Weights of a small transformer language model.
Size: width 640, MLP 1280 SwiGLU.
Each number is 128 + 32 x the weight over its row's rms, rounded and kept within 0 to 255. Layers, rows and columns count from 0. The size above them is the row's rms in percent of the matrix's.

# layer 4 attention query, 640x640, rms 0.0444, rows 17-51,81-115, columns 576-639
size [100  85  91  90  99  90  81  97 166  99  88  88 100  89 103 108  90 107  91  91  95  89  86 113  98 104  99 109 107  94 103  95  96 116 106 105  81  94  96 102  92  85  99 114 101  97 107 104  92 107 103  92  99 101  80 100  94  93 105 101 105 104 117 109 102 106 101 106 109 111]
[[143  77 132 158  91 127 130 173 110 171  68 191 164 208  83 208 101 148  46 124 212  98 131 128 153 106  93 109  70 109 156 107 194 131 138 133 129 135 162 132 177 105 140 156 150 135 104 128 135 151  91 184 159 124 169 124  92 126 155  63 106 125  94 117]
 [166 153 155 128 107  95 129  73 126 124 109 126 177 154 116 177 113  97 145  86  90 137 141 125 137 114 115 145 162 137 100 161  75 131 124 141 128 140 128  96  75  96  49  97  85 119 165 105  70  70  31 206 172 135 150  95 121 132 125 169 120 123 125 142]
 [ 89 108 116 140 153 135  95 101 119 131 147 145 160 136 127 170 136  82 158 122  94 130 123 187 172 115  83  89  92 161 165 143 122  92 191 155  91 173 137 143  99 190 123  74 115 112 146 103  71  56 120 126  97 147 152 117 121 230 195  85  96  77 118 150]
 [109  96 143  67  79 103  59  70  72  92 152 135 153 132 114 144 118 138 142 137 146  70 113 113 114 100 116 152 151  51 139  47 118 141 187 142 155 123 128 166 127 133 154 147 156 183 150 112 174 153 109 132 117 140 101 147 123 130 138  90 148 151 106 137]
 [ 66 175 128 111 177  59 113 132 134 159 157 100 171 155 121 130 106 124 143 174  81 137  64 175 144 138 138 109 152 114 169 103 140 133 136 123 126 137 139  79 138 146 143 155  58 134 154 178 152 103 131 119 130 141 118 159 115 155 167 116  91  92 191  86]
 [150  39  84 115  88  82 175  95 125 168 140 137 102  74 111 188 127 120 180 105  98  98 170 120 149 148  98 141 178 125  98 156 108 159 135 118 132 126 175 120 133 137 105 121 127 142 142  72 159 122 128  90 154 117 114 155 128  91 111 106 152 110 204 176]
 [170  94 126 168 196 181 184 135  76 115 108 193 164 162 137 141 101 160 163 132 125  99 177 138 162 150 154  99 122 131 123 131 129 129 135 135  97 134 110 113 112 168 150 122 130 118 122 108 118 121 146 162 156 163 171 142 152 144 160 127 120 167 153 193]
 [112 146 125 126 175 138 109 147 125  87 141 162 159 178 100 127 146 150 152 154 127  89 160 111 167 131  91 136 150 148 114 169 195 111  74  22 144 119  66 119 140 131 209 114 117 117 164 122 118 154 149 118  85 140 151 128 121 180 129 131 154 167 171 165]
 [ 57 134 152 139 202 126  99 136 164 162 130 119 121 122 126 114 146 155 161 104  89 148 145 131 219 122 128 105 169 146  95 149 125  97  45 183 171 141 125 135 135 140 120 111  77  95  90 176  82 159 150 101 147  92 100  79 104 143 146 141 158 124 112 151]
 [191 115 114 110 152 155 137 107 141 126  89 106 144  64  81 110 122 190 139 142 133 109 174  92 119 139 112 119 173 130 185 145 120 154 145 138 172 142 119 143 112 142 114 159  93  83 141 138 137 214 151 121 148 100 149 199 150 164 130 135 123  98 104 178]
 [123 169 165 122 138 120 106 117 140 120  95 119 148 120 107 142 122 134 156 133 157 115 104 163 157 125 177 150 104 181 108  98 106 135 136 111 125 140 152 147 115 160 130  61 213 109 102  90  91  93 104 153 169 128 128 200 138 194 184 158 102 135 150 146]
 [195 135 117 181 126  96 203 185 174 162 100  75 122 110 129  75 147 136 112 149 156 143 155  66 110 129 123  86 155 147  96 125 140 141  91  96 177 152 130 182 147  87 135 104  85  87 132 135 103 115 184 195 125 109 158 104 142 137 103 167  68 136 119 130]
 [172  80 140 109  91 139  95 105 162 124  89 122 105 173  78 158 102 161  98 173 156 128 141 185  85 107 175  97 119 141 157  74 107 133  65 135 133  96 150 178  27 186 141 138 112  93  94 130 153 140 133 120 150 114 158 146 111 190 168  82  74 133  93  87]
 [169 154 158 101 143 106  62 204 146 144 143 142  90 164 156 100 150 185 108 200 151 114 126  95 116 116 110  90 104 144 147 127 101 135 134  93 109 142 152 178 146 121 138 147 203  67  67  98 166 128  63 113 120 124 134 156  77  87  79 101 159 168  75  94]
 [ 53 151 148 101 120 135  93 139 127 121 127 116 159 173 134 197  85 145 141 101 159 113 115 114 166 117 130 154 110 102 116 215  67 110 120 140 169 114 133 182  87 192 101  36  91 116 142 146 141 183 100 115 147 140 114 119 165 188 176 174  92 139 132 145]
 [ 80  89  97 115 153  86 158 131 175 139 102 120  88  90 173 125 129 166 109 122  97 126 149 104 126 141  71 134 123 140 150 155  66  92  47  93 107  81  91 124 130 103  98 153 146 126 153 157 181 139 152  88 145 117  92 108 142 129  96 132 129  92 175 153]
 [110 143 150 106  88  85 124 103 127 114  93  73 139  93  69 105 120 105  99 155 135 116  90 134 129 175 182 122 162 125  61 117 186 156 129 125 113 154  90 112 160 122  92 137 114  45 141 111  79 119 103 121 158 112  72 106 125  75 127 158 119 130 117 136]
 [130 170 190  47 191  93 156 173 141 180 135 104  91  71 155  96 157 141 144 104 152 141 107 115 141 121  61 112 167 152 117 152 114 102 194 175 102 127  76 129 158 164 173 106 115 120 123 120 137  81 162 162 133 115 132 160 156 131  84  79 152 135 185 106]
 [ 98 125 165 120  97  85  97  95 162 137 114 121  71  61 115  87  16 132  98  93 153 155 150 134 147 171 129 127 108 132 106 125 150 175 123 125 139  97 125 141  77 126 105 145 154 129 180 131 125  71 142 101 122 131 130 178  64 133  77  92 177 168 157 109]
 [ 53 138 103  78 118 108 225 157 173 139 104 144 146 141 142 118 151 115  97  85 175 157  80 131 134 177  87 133 133 108 130 118 167  95 123 176 121 138 104 143 118 132  66 135 189 115 139  99 156 171 148 135 138 117 146 183 146 156 109 156 112 117 137  90]
 [158 132 176  83 116 118 153 134 104 161 134 125 114 103  98 133  86 182 112  98  66 184 109 139 155 115 103 120 118 143 108 102 122 164 126 153 112  43  62 103 145 176  97 118  73 145 137 101 151  64  75 159 102  99  76 153 139  90  89 167 123 116 125 146]
 [146 199 108 113 111  85  52 107 137  94 127 146 108 143 189 159 106 147 128 107  97 135 122 128  88 170 164 123 161  90  93 153  89  95 181  71 149  73 106  72 177 126 167 140  84 120 190 164 123 100 105 183 132 164 121  99  86 129 150 105 107 106  86 120]
 [107 118 166 152  76 135 149 153 176 133 127 119 156 121 152 126 132 114 125 135  82 120 133 130 119 111 149 104 128 118 182 120 193 127 162 114 117 185 134 156 107 126 161 137 133 108  89 152 162 123 128 116 179 143 147 140 118 119 139 144  45 166 145 143]
 [122  85 191 173  91 146 103 134 100 185 125  59 130  97  80 183  57 111 117 147 132 123 136 160 140  90 167  64 113 148 146 174 117 135 121  91  84 150  96 144 163 146 150  66 119 101 133  96 128 161  96 198  55 141 155 100 130 152 116 164 145 118  97 100]
 [135 157  95 124 147 126 120 118 120 140 100 144 156 120 151 129 135 106 143 146 132  83 139 123 150 140 104 141 130  84 180 152 121 100  95 101 119 162  89 117 183  74  90  92  99 129 155 142 153 110  84 167 147 167 112 158 130  90 124 105  95 138 135 141]
 [149 176  85 132 145 119 143 104 125 139  99  72 135 105 111 139  35  95 118 181 134 106 155 180  64  81 118 123 178  84 101 159 110 160  65 139 134 128 154 101 119 112 104 117  86 123 139 128  98 166 129 100  79 108  86 141  78 125 167 189 100 119 117  91]
 [117  87 151 163 166 109 106  83 121 154 151 128 126 123 156 111 156  61 141 141 125 138 172 128 127 150 118 117  77  66 112 133 128  90 152 149 163 207 118 133 128 157  99 114 138 174 102 149 164 134 128 189 120 143  94 181 139 107  60 168 127 152 108 144]
 [103 109 205 123 103 109 171 159 153  49 176 114 114 146 175 117 132  48 120 182 105 134 163 124 109 219 154 136  75 103 140 105  93 168 121 141 137 148 131 135 154 143 102 196 140 177 137  79 151 170 119 174  83 124  98  90 158  83 152  97 123 147 165 135]
 [ 63 130 100  97 145 165 140 152 136 150  61 141 118 146 153 121 141 126 111  77 123 105  90 128 179 101 118 109 167  77 107  45  60  72 109 155  97 110 140 135 184 166 176  87 135 171  77 162 161 160 131 117 139  76 179 165  81 139  77 152 120 139  60  89]
 [125  83 170 120 108 162 163 117  85 126  70  88 123  58  72 122 143  85 108 158 171 131 125 155 106 142 156 150 147 121 123 106 128 164 105 120 128 155  94 163 100  44 127 121 133 108 166 128 160 103 141 188 121 102 143 158 123 141 133 149 154 114 161 105]
 [155 136 102  70  88 121 122 120 122 160 100  49 154 119 156 101 114 111 118  69 160 133 107 200 152  91  75  87 170 119 118  80  87 144 166 170 173 160  83 138  98 144 117  76 111 152 121 105  90  78 119 126 181 166 153 117  98 148 127 151 181 138 189 145]
 [156 135  98 193 155 113 144 112 103 131 122  89 183 124  80 112 112 148 180 138 133 101 100  82 153 101 165 232 105 114 112 159 124 149 131 122 137 149 146 188 152 137 156 166 136 123 126 134  99 112 114 153 120 117 137 116 125 124 155 172  82 144 176 114]
 [138  96 146 176 112 110 147  76 189 131 111 161 157 118 130  47 113 160 133 164 157  92 144 134 102 108 171 170 140  88 141 120 125 112 165 149 119  88 119 114 112  72  86 134  79 111 154 126 120 139 142 123 144 137 120 162 166 123 164 105 158 106 115 147]
 [ 81 131  97 136  95 138 174 158 114 108 144 174  92 166 132 170  93 112 160 187 124 149 180  96 113 190 198 133 118 136 115  99 169 119 106  66 154 128 166 141 107  99 153 142 178 110 109 127 133  58 124 126  85 114 125 140 191 119  80 173 149 100 197 168]
 [147 151  90  89 174 117  99 139 145 175 133 146 161 120 113  85 137 126 123  70 192 104 162 121 180 141 144 198 131 112 154  71 113  88 109 146 105  94  46 141 178 101 105 118 106  89 144 128 136 134 141 129 143 152 113 103 161 123 104 134 154 120 147 180]
 [178  92 142 119 142 128 148 177 131  74 159  51 168  74 146 123 135 139  75  95 113 108 141 115  96  99 124 119 146 148 165 176 163 134 157 110  80 166 121 174 132 116 104 129 147  93 124 186 113 135 192  99 117  87 167 151 117 158 160 138 194 155 137 120]
 [145 181 133 135  93 104 172 147  88  66 142 107 175 147 136 128  92 116 168 120  82  84 114  87 163 132  96 132 143 112 137 112 115 107 116  94 134 156 187 122  90 120 118  78  80 124 134 112  94 149 149 137 126 127 120 159 146 152 111 172 167 145 131 107]
 [160 114 138 150 135 170 104  97 172 115 116 102 175  81 103  95 161 138 150  57 135 103  99 176  91 104 120  80 125 127 171  93 130 159  65 157  57 120 134 122 118 134 118 150 119 122 151 163  37  74 107  70 111 123 128 150 142 147 173 123 105  97 154 126]
 [141  96 112 141 153  92 118 120 134 141 140 132 133 150 143 170 150 157 129 125 145  72 126  99 100  92 134 155 126  76 116 138 150  86 183  88 119 116 100 170  96 147 167  91 182 110  94 136 132 198 100  94 164 108 108 117 100 116  99 155 131 119 151 151]
 [ 46 156 100 155 148 143 116 100 161 114 142 101 163 160  97 135 181 125  88 169 147 119  92 126 157 123  89 109 106 145 170  83 128 139 146 134 146 131 120 148 157 112 179  93 111 194  68 108 141  99 118  97 105 147 102  71  73 166 186 101 112  71 154 144]
 [ 87 117 117 105 164 115 176 126 132 167 140 155 128 134 128 158 140 107 133 117 132  76 154 120  87 121 122 169 112 159 164 146 118 152 123 102 116 187 123 215  83 132 148 134  70 153 161 114 206 163 149 149 166 114  91 107 126 111  83 193  88 121  81 151]
 [142  91 101 111 172  84 155  83  77 170 158 182 117 105 143 149 110 120 134 121 152 201  69  97 151 199 128  92 149 156  86  69 107 130 122 135 169 149 139 107 129 160  65 143 105 112  70 130 163 147 107 139 102 134 131 128 113  60 157  90 144 149 184 182]
 [184 124  99 171 134 165 171  97  77 120 151 150  84 106 163 159  91 138 114 174  71  45 118 134 120 140 118 116 139 133  94 141 129 182 177 135 117 174  80 125 154 133 111 123 127 132 157 116 107 103  99 106 104 130 181 125 167 122 163 168 133 124 130 136]
 [130 119 148 103 118 131 125  81 148 130 143 113 121 111 154  73 203 135 159 133  95 133 110 143 129 119 165 134 183 158 105 127 180 136 153 168 103 115 166 133 136 151 122 126 122  93 134  95  95 152 165 163 102 181 103 104 167 138 183 183 139 157 139 136]
 [104  83 144 118 125 112 151 120 155 151 153 131 147 105  98 127 122 117 171 132 120 174 156 133  87 140 168 148 141 100 193 142 117 201 146 107 133  89  92 205 138 158 104 143 138 103 138 109 113 133  90 117 166 113 178 183 154 113 130 123 155 130  91 116]
 [ 94 178  89 124 130 170 141 129 152  78  93 170 190  90 165 148 171 124  96 165 115 138 140  98 128  97 109 141 192 113 127 191 181 123  99 115 135 132 186 124  73 176 131  63 151 168  56  70 104 152 139 132 136 143 128 175 193 156 149 160  65  74 113 143]
 [ 62  69 137 141 100 153 104 152 144 220  17 138 153 167 178 147  98  97  78 120 177  77 125 143 130  72  83 133 104 117 124 121 136 123 132 133  99 110 101 145 119  67 154  91 118 103 179 177 164 123 129 123 150 143 141  53  82 121 174 126  71 126 121  75]
 [105 152 122 128 130 106 124 186 153 173 117 201 179  96 105 140 106 190 175 213 132  54 183 106 132 125 136 138 114 173 156  49 155 151 172 134 101 118 149 181 113 155 131  92 123 100 122 140 136 105 138 108 113  81 154 146 157 142 149 131 134 152 101  98]
 [105 125 169  94 127 180 170 171 175 152 100 123 120 126  99 110 227 124 164 139 130 111 159 188 117  86 160 138 158 103 178 107 100 104 111 141 118 166 133 140 153  92 128 110 176  70 118 186 160 103 125 132  85  96 164 145 137 136 112 118 134  88 104 105]
 [157 112 136 137 212 153  90  94 109 146 122 152 172 119 140 103  84 127 188 174 102 111 108  67 126 143 227 138 130 116 132  69 110 178  82 159 143 152 151 154 172 171 151  46 122  56  95 157 188 101 140 165  97 141 148 139  93  67 133 105 144 124 152 163]
 [132 110 138  82  99  84 122 124 144 129 102  99 138 127 184 120 166  98 139 111 156  40 129  96 159 116 162 137 166 150 156  72 131 134 196 188  99 147 120  92 157 101 180 140 215 130 121  96  95 175  84 161  95  93  74 114 102 164 126 181 140 168 108 102]
 [132 142 150  99  89 176 115 115  96 103 101 162 129 159 121 182 107 118  90 142 119  65 104 119 143 157 160 101 191 108 111 133 129 175 119  79  69 160 170 107 156 120  99 133 140 126 115 149 153 135 103 161 153 143 140  92 129 122 112 135  71 166 135  94]
 [ 78 113 119 159 173  92 120 155 159 175 105 116 129 142 159 135 132 165 154 149 139 119 121 124 150 115 131 205   0  96 162 126 107 142 115 129 100 113 140 131  94 114 172  93  86 139 167 145  80  80 161 152 142 158 161 141 185 145  91  83 129 120 199 122]
 [133 111 157 113  45 171 122 158 144 189  86  97  92  65 128 153 120 111 144  99 198 110  91 108 163  57 119 112 129 104 101 125 142 107 141 185 119 178  79 158 147 126 129 160 140 139 144  49 168 229 140 151 127 121 159 145 141 201  74 112 125 155 133 112]
 [127 168 109 171 129 141 125 160  38  83 165 128  83  84 196  97 127 108  82 115 122 151 135 126 103 177  93 178  67 158 159  87 110 102 131  92 125 133 160 160 119 105 143  66 223 189 120 170 121 115 172 134 124 125 120  96 120  93 155 131  70 124 152  17]
 [184  45 144 154  91 126 129 139 168 179  67 150 122 144 146 126 133 101  88 173 124 134 140 160 118  79 157 146 119 147 122 121 181 140 192 169 120 120 125 152 122 135  92 226  96 121 123 118 111 114 117 149 152 160 139 142 143 180 107 184  79 181 163 132]
 [ 86 115  84 125  84  70  92 172 123 142 137 208 166 166 131 158 206 150 156 109 117 138 124 166 226 112 120 139 103 102 122 154 146 131 188 140 126 106 137 103 121  93 163 130  88 158 119 155  73  93  68  92 160 121 111 133 144 222 167 130 145 124 170 130]
 [ 84  78 110  73 118 136 127 172 123  98 186 173  79 118 141  63  69  83  98  98 108 120 152 133 109 120 131 127  88  97 127  70 129 140 137 131 123 206 155  89 106 120 175 139 192 131 142 138  96 125 148 104 110 167 125 141 109 163 226 181 149 202 178 156]
 [147  46 118 130 121  97 194 130 130 138  81 156  79 175  93 130 141 117 112 196 155 130 156 127 131  72 116 142 136  94 111  66 143 144 113  53 155 118 168  95 184 179 115 185 103  83  86 150 160 125  64 126 121 127 155 108 195  99 116 194 111 140 168 183]
 [153 157 103  69 207 108 140 102 172 164 115  94 159 159 122 156 151 122 131 112 143 111 107 146 202  83 156 137 122 143 151 144 166 131  98 186 135 177 107 149 158 116  99 113  77 125 115 118 101 116 106 161 140 193 158 117  97 161 154 152 130 154 105 110]
 [194 137 116 108 133 125 140 101 116  94 109 123 174  98 137 147 113  30 180 196 122 115 125  71  34 144 127 109  94  84 112 124 122 102 111 170 183 128  93 117 150 140 166 110  88 127 191 107 179  75 150 145 144 160 147 132  74  63 128 124 129 186 116 139]
 [117 112 154 121 111 110  94 126 161 162  88 115 139 125 113 151 212  78 119 115 136 117 142 116 119 134 127 114 107  69 149 126 147  98 216 128 114 136 143 116 151 180 158 182 157 163 180 164  81 194 130 121 103 143 163 159 147 180 154  52 127 185 102 102]
 [157 153  89 151 147 134  87 129 126  85 133  85 180  68  38  89  78  79 143 130 114 149 143 145 179 145 122  93 115 120 191 140 123  88  97 143 110 120 115 129 148 151 142  68  96 106 107 138 112 146 134  94 175 120 122 146  98 134 148 170 114 108 105 185]
 [132 140 125 116 108 158 165 132 148  97 129 119  90 127 172 144 104 117 107 117 110 133 154 163 159 126 153  80 103 128  95 141  81 109 184  93 115 167 141 152 187 134 150 143 144 143 132 100 133 196 119  73 143 133 147 177 125 159 186 111 102  96 137 141]
 [ 78 152 181 145  88 177 160  98 159 137 154 213  99 114 149  97  79 188 201 177 103 138 144  86 110 101 175 144  33  71  98 202 133 141 143 136 137 105 139 109 126 147  98 103 143 141  91 134 181 142 168 130 125  73  91 132 171 158 120 131 135 112 104 146]
 [120  92  95 125  86 139 174  73 145  98 143 144 147 137 100 123 167  62 196 129 128  88 106 153 145 108 123 214 109 178  91 162 142  84  75 171 119 104  61 174 134 129 119 126  98  75  97 127 115 123 123 136  72 140  89  76  96 121 152 112 169 131  75 139]
 [129 120 146 130  51  96 152 146 106  95  88 147 109 119 157 109 110 121 116 109 104 158 129 120  94 158 141 121 125 100 110 167 121 123 125  98 156  99 210 149 114 155 169 111 161 132 103 124  96 104 150 133  99  39 179 126 139 140 120 138 125 126 152 134]
 [176 171 142 120 116 116 128 116 117 114 153 114 147  84 131 100 128 151 157 120 140  99  89 212 140  79  64 143 126 152 114 134 123 129 127 169 103  63  66 139  83  89 156 161 112 124 120 147 119 134 124 153 101 176  58  98  69 154 226 120 105 156  92 129]
 [ 97 215  72 148  85  89 115 134 126  94  90 110 132  94  90 108 100 135 104  84 160 102 163 142 132 149 153  96 160 161  60  81  93 141 120  92 155 100  91 139 141 154 156 114 134 180 147  48 103 146  89 176 151 118  74  99 117 115 136 161 119 122 130 105]
 [ 92 145 168  85 154 114 113  67 125 136 109  73 135 201 136 156 136  65 101 118  80  80 102 134 170 117 137 131 161 148 125 150 189 120 161 152 139 100 145 103  84  98 129 146  62  86 140  98 133 117 123 130 141  98 179 145  99 109 198 186 160 118  94  88]]
# layer 4 attention key, 320x640, rms 0.043, rows 17-51, columns 576-639
size [102  90  95 102 100  98  92  91 109 103  96  95 108 103 106 104  92 101 108 101 100  96 101 120 102 106 101 110 102 103 101 110 102 111 102]
[[144 120  89 135 132 173 148 174 105 144 123 156 114 109 156  45 134  95 144 153 144 128 180 173 121 175 121 125 155 124 154 106  90  48 139  86 123 140  79 156 150 160  47 142 135  96 113 139 137  95 174  70 130  97 163 178 119 139 161  80 110 131 127 110]
 [112 105  51 137 160 125 159 182 134 109 125 125 159 149 130 119 133 140  86  99  86 109 100 128  78  82 112 119 136  79 135 123 121 107  54 151 104 183 146 105 142 135 133 105 178 191 167 126  76 175  81  74 131 135 162 129 100 111 100 183 146 123 100  94]
 [ 63 100 100 145 153 183 125 166 152 179 153 130 156 176 138 101 104 152 126 125 151  92  95 171 145 110 118 116 120 118 132 116 190 168  91 213 167  66 137  70 164  88 114 113 136 121 138  86  82 135 122 104 112 109 135 104 159  79 112 151  69  67 120 139]
 [114 153  76 173  52 155 144 175 200 137 165 126 128 127 163 148 160 185 169 109 181 153 109  94 143  79 145  98 124 120 153 170 139 138 178 126  65 167 147 114 109 131 132  63 122 102 137 166  83 119  83 150 170 149  75 138 161 113 105 122 121  80 127 130]
 [116 125 116 135 105 175 113 106 161 101 195 144 155 147 192  78 174 138 107 133  90 149 159 100 148 164  92 181  80 164 115 132 126 148  97 157 158 156 156  75 145 140 103 100 197 115 136 157 116  59 168 129  94 139 160  62  96 114  92 129 138 106 186 113]
 [ 79 168 142 111 174 102 109 165 177 135 199 132  89 127 131 141 162 138  72 146 118 119 122 107  75 155 125  70 147  95 147  88 158  97  82 102 140 114 167 144 139  75 153 115 175  71 129 187 102 108 112 147 155  82 195 151 139  66 164 122 131 172  98 185]
 [106  94 145 164 142 133 138  69 165 168 161 161  99  90 128 184 142  84  96 143  97 145  99 131 108 176 179 166 152  59 158 145  73 127  82 163  71 139 141 135 101 110 143  87 110 142 130 166 107 166  72  89 131 136  87 155 141  90 215  89 216 111 122 102]
 [133 100 154 147 182 145 136  79 138  67 106 123 158  84 130 159  67 149 112 103 143 201 122 123 117 182 173 118 124 119 138 139 178  61 109 155  68  89 138 123  86  54  89 103 143 185  97 146 140 123 139 147 112  88 152 157 105 128  98 140 124 108 135 127]
 [130 198 120 133 114 132 109 139 117  95 159 108 138 118 187 103 134 173 139  97 152  77 116 160 121 153  78 158 101 126 162  97  65 109 103 121 118  54  80 159 132  79  87 115 112  76 216  55 100 127 168 119 108  97 137 170 124  79  98 172 135 116 120  82]
 [ 59  81 118 147 158  92 174 160 201 122 118 193 122  74 171 172 129 150 108 114  85  91 129 118  65 177 153 166 152  93 135 141  79 162 125 100 118 147 157 145 118 154  81 123 119 136 102 124 151 100 121 176 181  68 131 116 121 106 107 108  83  88  86 129]
 [ 90 137 129 166 169 116  77 103 138  81 164 122 108 127 107 199 124 116 123 167 176 164 118 183 165 123 123 104 171  99 102 120 123 114  83 141  93 139 111 160 149 113 103 147  91 110 124 184  90  84  91 147 130 169 212 140 144 136 144 117 141 116 143 150]
 [ 97  81 154 119 132 196 132 137 166  72 140 142 106 204 113 128  93 102  65 133 136 119 146 153 119 134 159 110 142 135 159 107 157 154  91  96 106 148 194 124  95 176 138 205  79 190 151 102 112 113  99 157 152 111  52 130 120 144 135 154 116 143 160 129]
 [135 118 159 113 100 116 165 132 132 101 126 185 119 157 149 107 164 178 136 148  93 135 168 124  87 130 129 149  87 113 168  93 131  73 120 108 168 115 142 148 124 132 163 165 122  40 136 128 111 113 105 140  61 178 123 109 105 130 173 160 182 101 114 163]
 [ 75 109 108 118 154 116 163 169 147 125 142 186 183  50 103 118 138 109 155 118 234 122 137  86 140 110  72 126 119  47  71 105  91 116 141 132 113 120 148 146  92  95 134 131 105 107 181 125  91 173 158 118  92 107 133 108 141 162 146 129 117 226 169 180]
 [135 138 119 162 143 136 185 115 123 113 149  74 140 108 101 127 139 114 162  87  77 127 124 151 124  96 143 125  86 145 131 132 149 137 112 121 150 126 181 111 144  84 115 151 111 190 138  94  78 137 103  96  90 178 155 107 192 112 136 118 133 104 135 111]
 [124 167  99 119 168 139 112 170 130  87 150 161 122 174  62 146 130 179 171 113  90 144 167  56 155 114 126 147 152  66 186  91 131  99  53 129 116  97 111 138  96 120 111  71 120 152 131 145  97 111 137  93 161 172 139 153 145  90 128 165 161 141  97 152]
 [107 132  96 110 108  87 162 131 154 114 141 150 125  72 128 205 136 131 100 115 119 118 151 130 138 154 138  73 162 109 138 158 100  78 110 209 117 163 115 189  87  80 138 207 150 189  97 135 134 146 184  92  50 123 184 134 176 122 101 123 106 158 144 136]
 [239 116 134  95 162  86 113 143 104 104 146  99 134 148 100 111 154 148 136 127 134 105 100 171 137  86 112 110 160 166  92  69 142 111 171  56 140 133 138  76 172 183 155 170 111  92 125 128 122  85  92 137 104 144  85 120  64 139  95 130 120 166 173 107]
 [208 138 132  70  98 145 110 159 105  79 119 115 107 134 146 121 200 118 161 154 141 120 128 152 134 104 128 119  76 123 108 113 102 112 131 100 131 140 151 108 140 184 186 163 132 141 110 134 146 158 115 167 111  65 161  88 131 130  92  83  99 133 142 156]
 [152 156 106  70  50 150 106 118  78 159 173  86 137  95  92 130 100  48 116 163 141 124 157 153 137  77 135 123 145 159 135 159 111  97 169  93 159 102 109  92  71 161 133 152 117 163  97  97 173 107 139 152 136 100 118 138  72  91  88  46  75 158 158 115]
 [101 140  72 130 154  76 167 114 161 117 137 107 110 180 112 170 138 115 143 103 158 101 102 170 112 190 165 156 123  66 114  83 129 146  98 120  86  79 134 147  98  85 102 106 154 147 133 176  90 109 153 135 141 108 106 191 141 110 160 156 156 163 134 170]
 [145 109 131  93 128 145 106 137 112 123 112 135 109 165 127 167 126 134  98 157  92 157 126  91 157 111 127 127 135 107 108 162 163  98 146 160 135 110 131 128  74 147 127  99 135 146  71 130 121 161 118  82 129 152 162 171 135  87  99 102 131 140 142 132]
 [157 110 110 121 170 136 100 116 173 157 100 124  84 101 166 154  50 163 141  90 105 100 138 123 156 166  60 116 120 123  89 189 134 119  90 109 122 130 154 158  87  98 111 140 145 177 123 136 111 126 170 139  91 106 168 156 100 128 108 156 136 139 186 119]
 [139 161 146  98 100 162 163 118  96 145 157 193  90 130 183 160 192 121  95 161 140 127 203 102  97 159 136 118 156  98 109  97 137 142 138 163 184 175 188 109 107 103 146 168 125 107 116 101 119 153  94 115  91  98  93  72 105 135  73 154 156 189 114 161]
 [163 186 112  97 152 111 111 127 143 111 126 117 119 156  84  80 127 141 134 136 124  77 103 125  98 169 122  87 144  72 152  64 145 147 145  84 166 120 131 145 151 122 154 102 146 146  90  84 163 139 132 115 130 139 128  32 101 158 102 194 133 111 133 145]
 [124 167 198  99 100 117 151 132 179 136 165 116 104 142  88 116 115  84 196 166 118 128 117  66 122 107 174 173 154  89 164 158 136  91 118 112 103 131 151 107 147 101 140  86 135 106 176 167 158 170  88 114 101  87 118 146  97 168  56 141  82 112  88 158]
 [176 124 144 149 105 171 123 180 153 171 192 160 111 134 140 155 143  98 103 165 116 192 154 104 115 180 165 133  94 123 152 128 135 149 165 103 110 137 154 109 145 132 125 149  94 125 199 108 183 195 140  95 149 131 122 129 135  64 125  90 191  85 167 136]
 [106  92 149 117 100  97  81 149 104 150 179  76 136  99 162 172 140 154 144 124 114 111 134 137 121  35 113 198 170 147  96 121  78 145  96 125 169  90 150 121 119 116 103 150  84  89 146 138 127  53 163 132 123 156 150 121 113 126 116 150 146 112  97 218]
 [149 127  95 109 167 101 155 125  90  95 122 118 148 153 172 114 131 134  84 130 141 124 113 119 126  69 127 133  88 162 136 132 152  81 108 120 134 176 152 170 126  91 118 154 141 143 118  67 100 120 138 173 113 176 142 103  72 176 134 124 115 118 176 176]
 [162 117 109 149  74 109  83  73 166 162  86 157 176 216 150 158 156 170 183 152 111  57 189  61  77  92  87 181 149  85 109  84 135 138 154 121 111 127  78 134 109 169  99  95 127 164 133  84 145 168  60 164 170  77 150 133 121 117 133 106  84 117 170 197]
 [138 151 111 122  75 193 112 127 198 116 125 152 133 100 112 160 143 142 166 173 144 166 118 145 176 114  71 161  96 126 119 146 107 135 182 116  90 111 117  71 114 163 209 159 133 143 165 146 106 131 129 104  93 106 121 103 178 115 169 141 138 135 101 109]
 [118 155 209 115  93 146 145 139 108 122 108 141  66 116 229  67  88  94  53  86 126 161 130 116  97  90 139 139 131  92 107 120 123 152 121 116 156 133 140 101 135 130 157  98 127 110 161  84 178 192  66 130 120 179 107 110 154 142 108 151 119 145 113  17]
 [105 150 150 142  96 172  84 122 106 122 140 142 109 101 130 137 170 121 149  80 143 112 129 127 104 155 183  98  81 140 139 128  68 192 172  82 130  79 157 134 152 113 131  94 177 125 172 118 162 132  85 158 133 125 146  94 162 163 125  99 123 158 151 112]
 [141 124  98 115  67  98  74 115 132 181 137  89 141 158 106 130 157 135 126  71 125 114 116 134 117 150  87  74  90 216 113 110 143 109 191  88 138 128 139 164 162 113 162 117 110 128 120 139 171 132  95  73  81 122 147 140  82 127 155  99 156 133  99  80]
 [114 136 104 174 165 100 140 186 121 178 141 124 127 119  94 145  90 203  96 109  72 106 105 115 121 140 124 155  78 159 154 149 140  93  62 113 129 145  97 117 135 127 123 129 159 141  53 131  90  97 129 125 132 130 152 114 145 105 170 111 118  97  85 112]]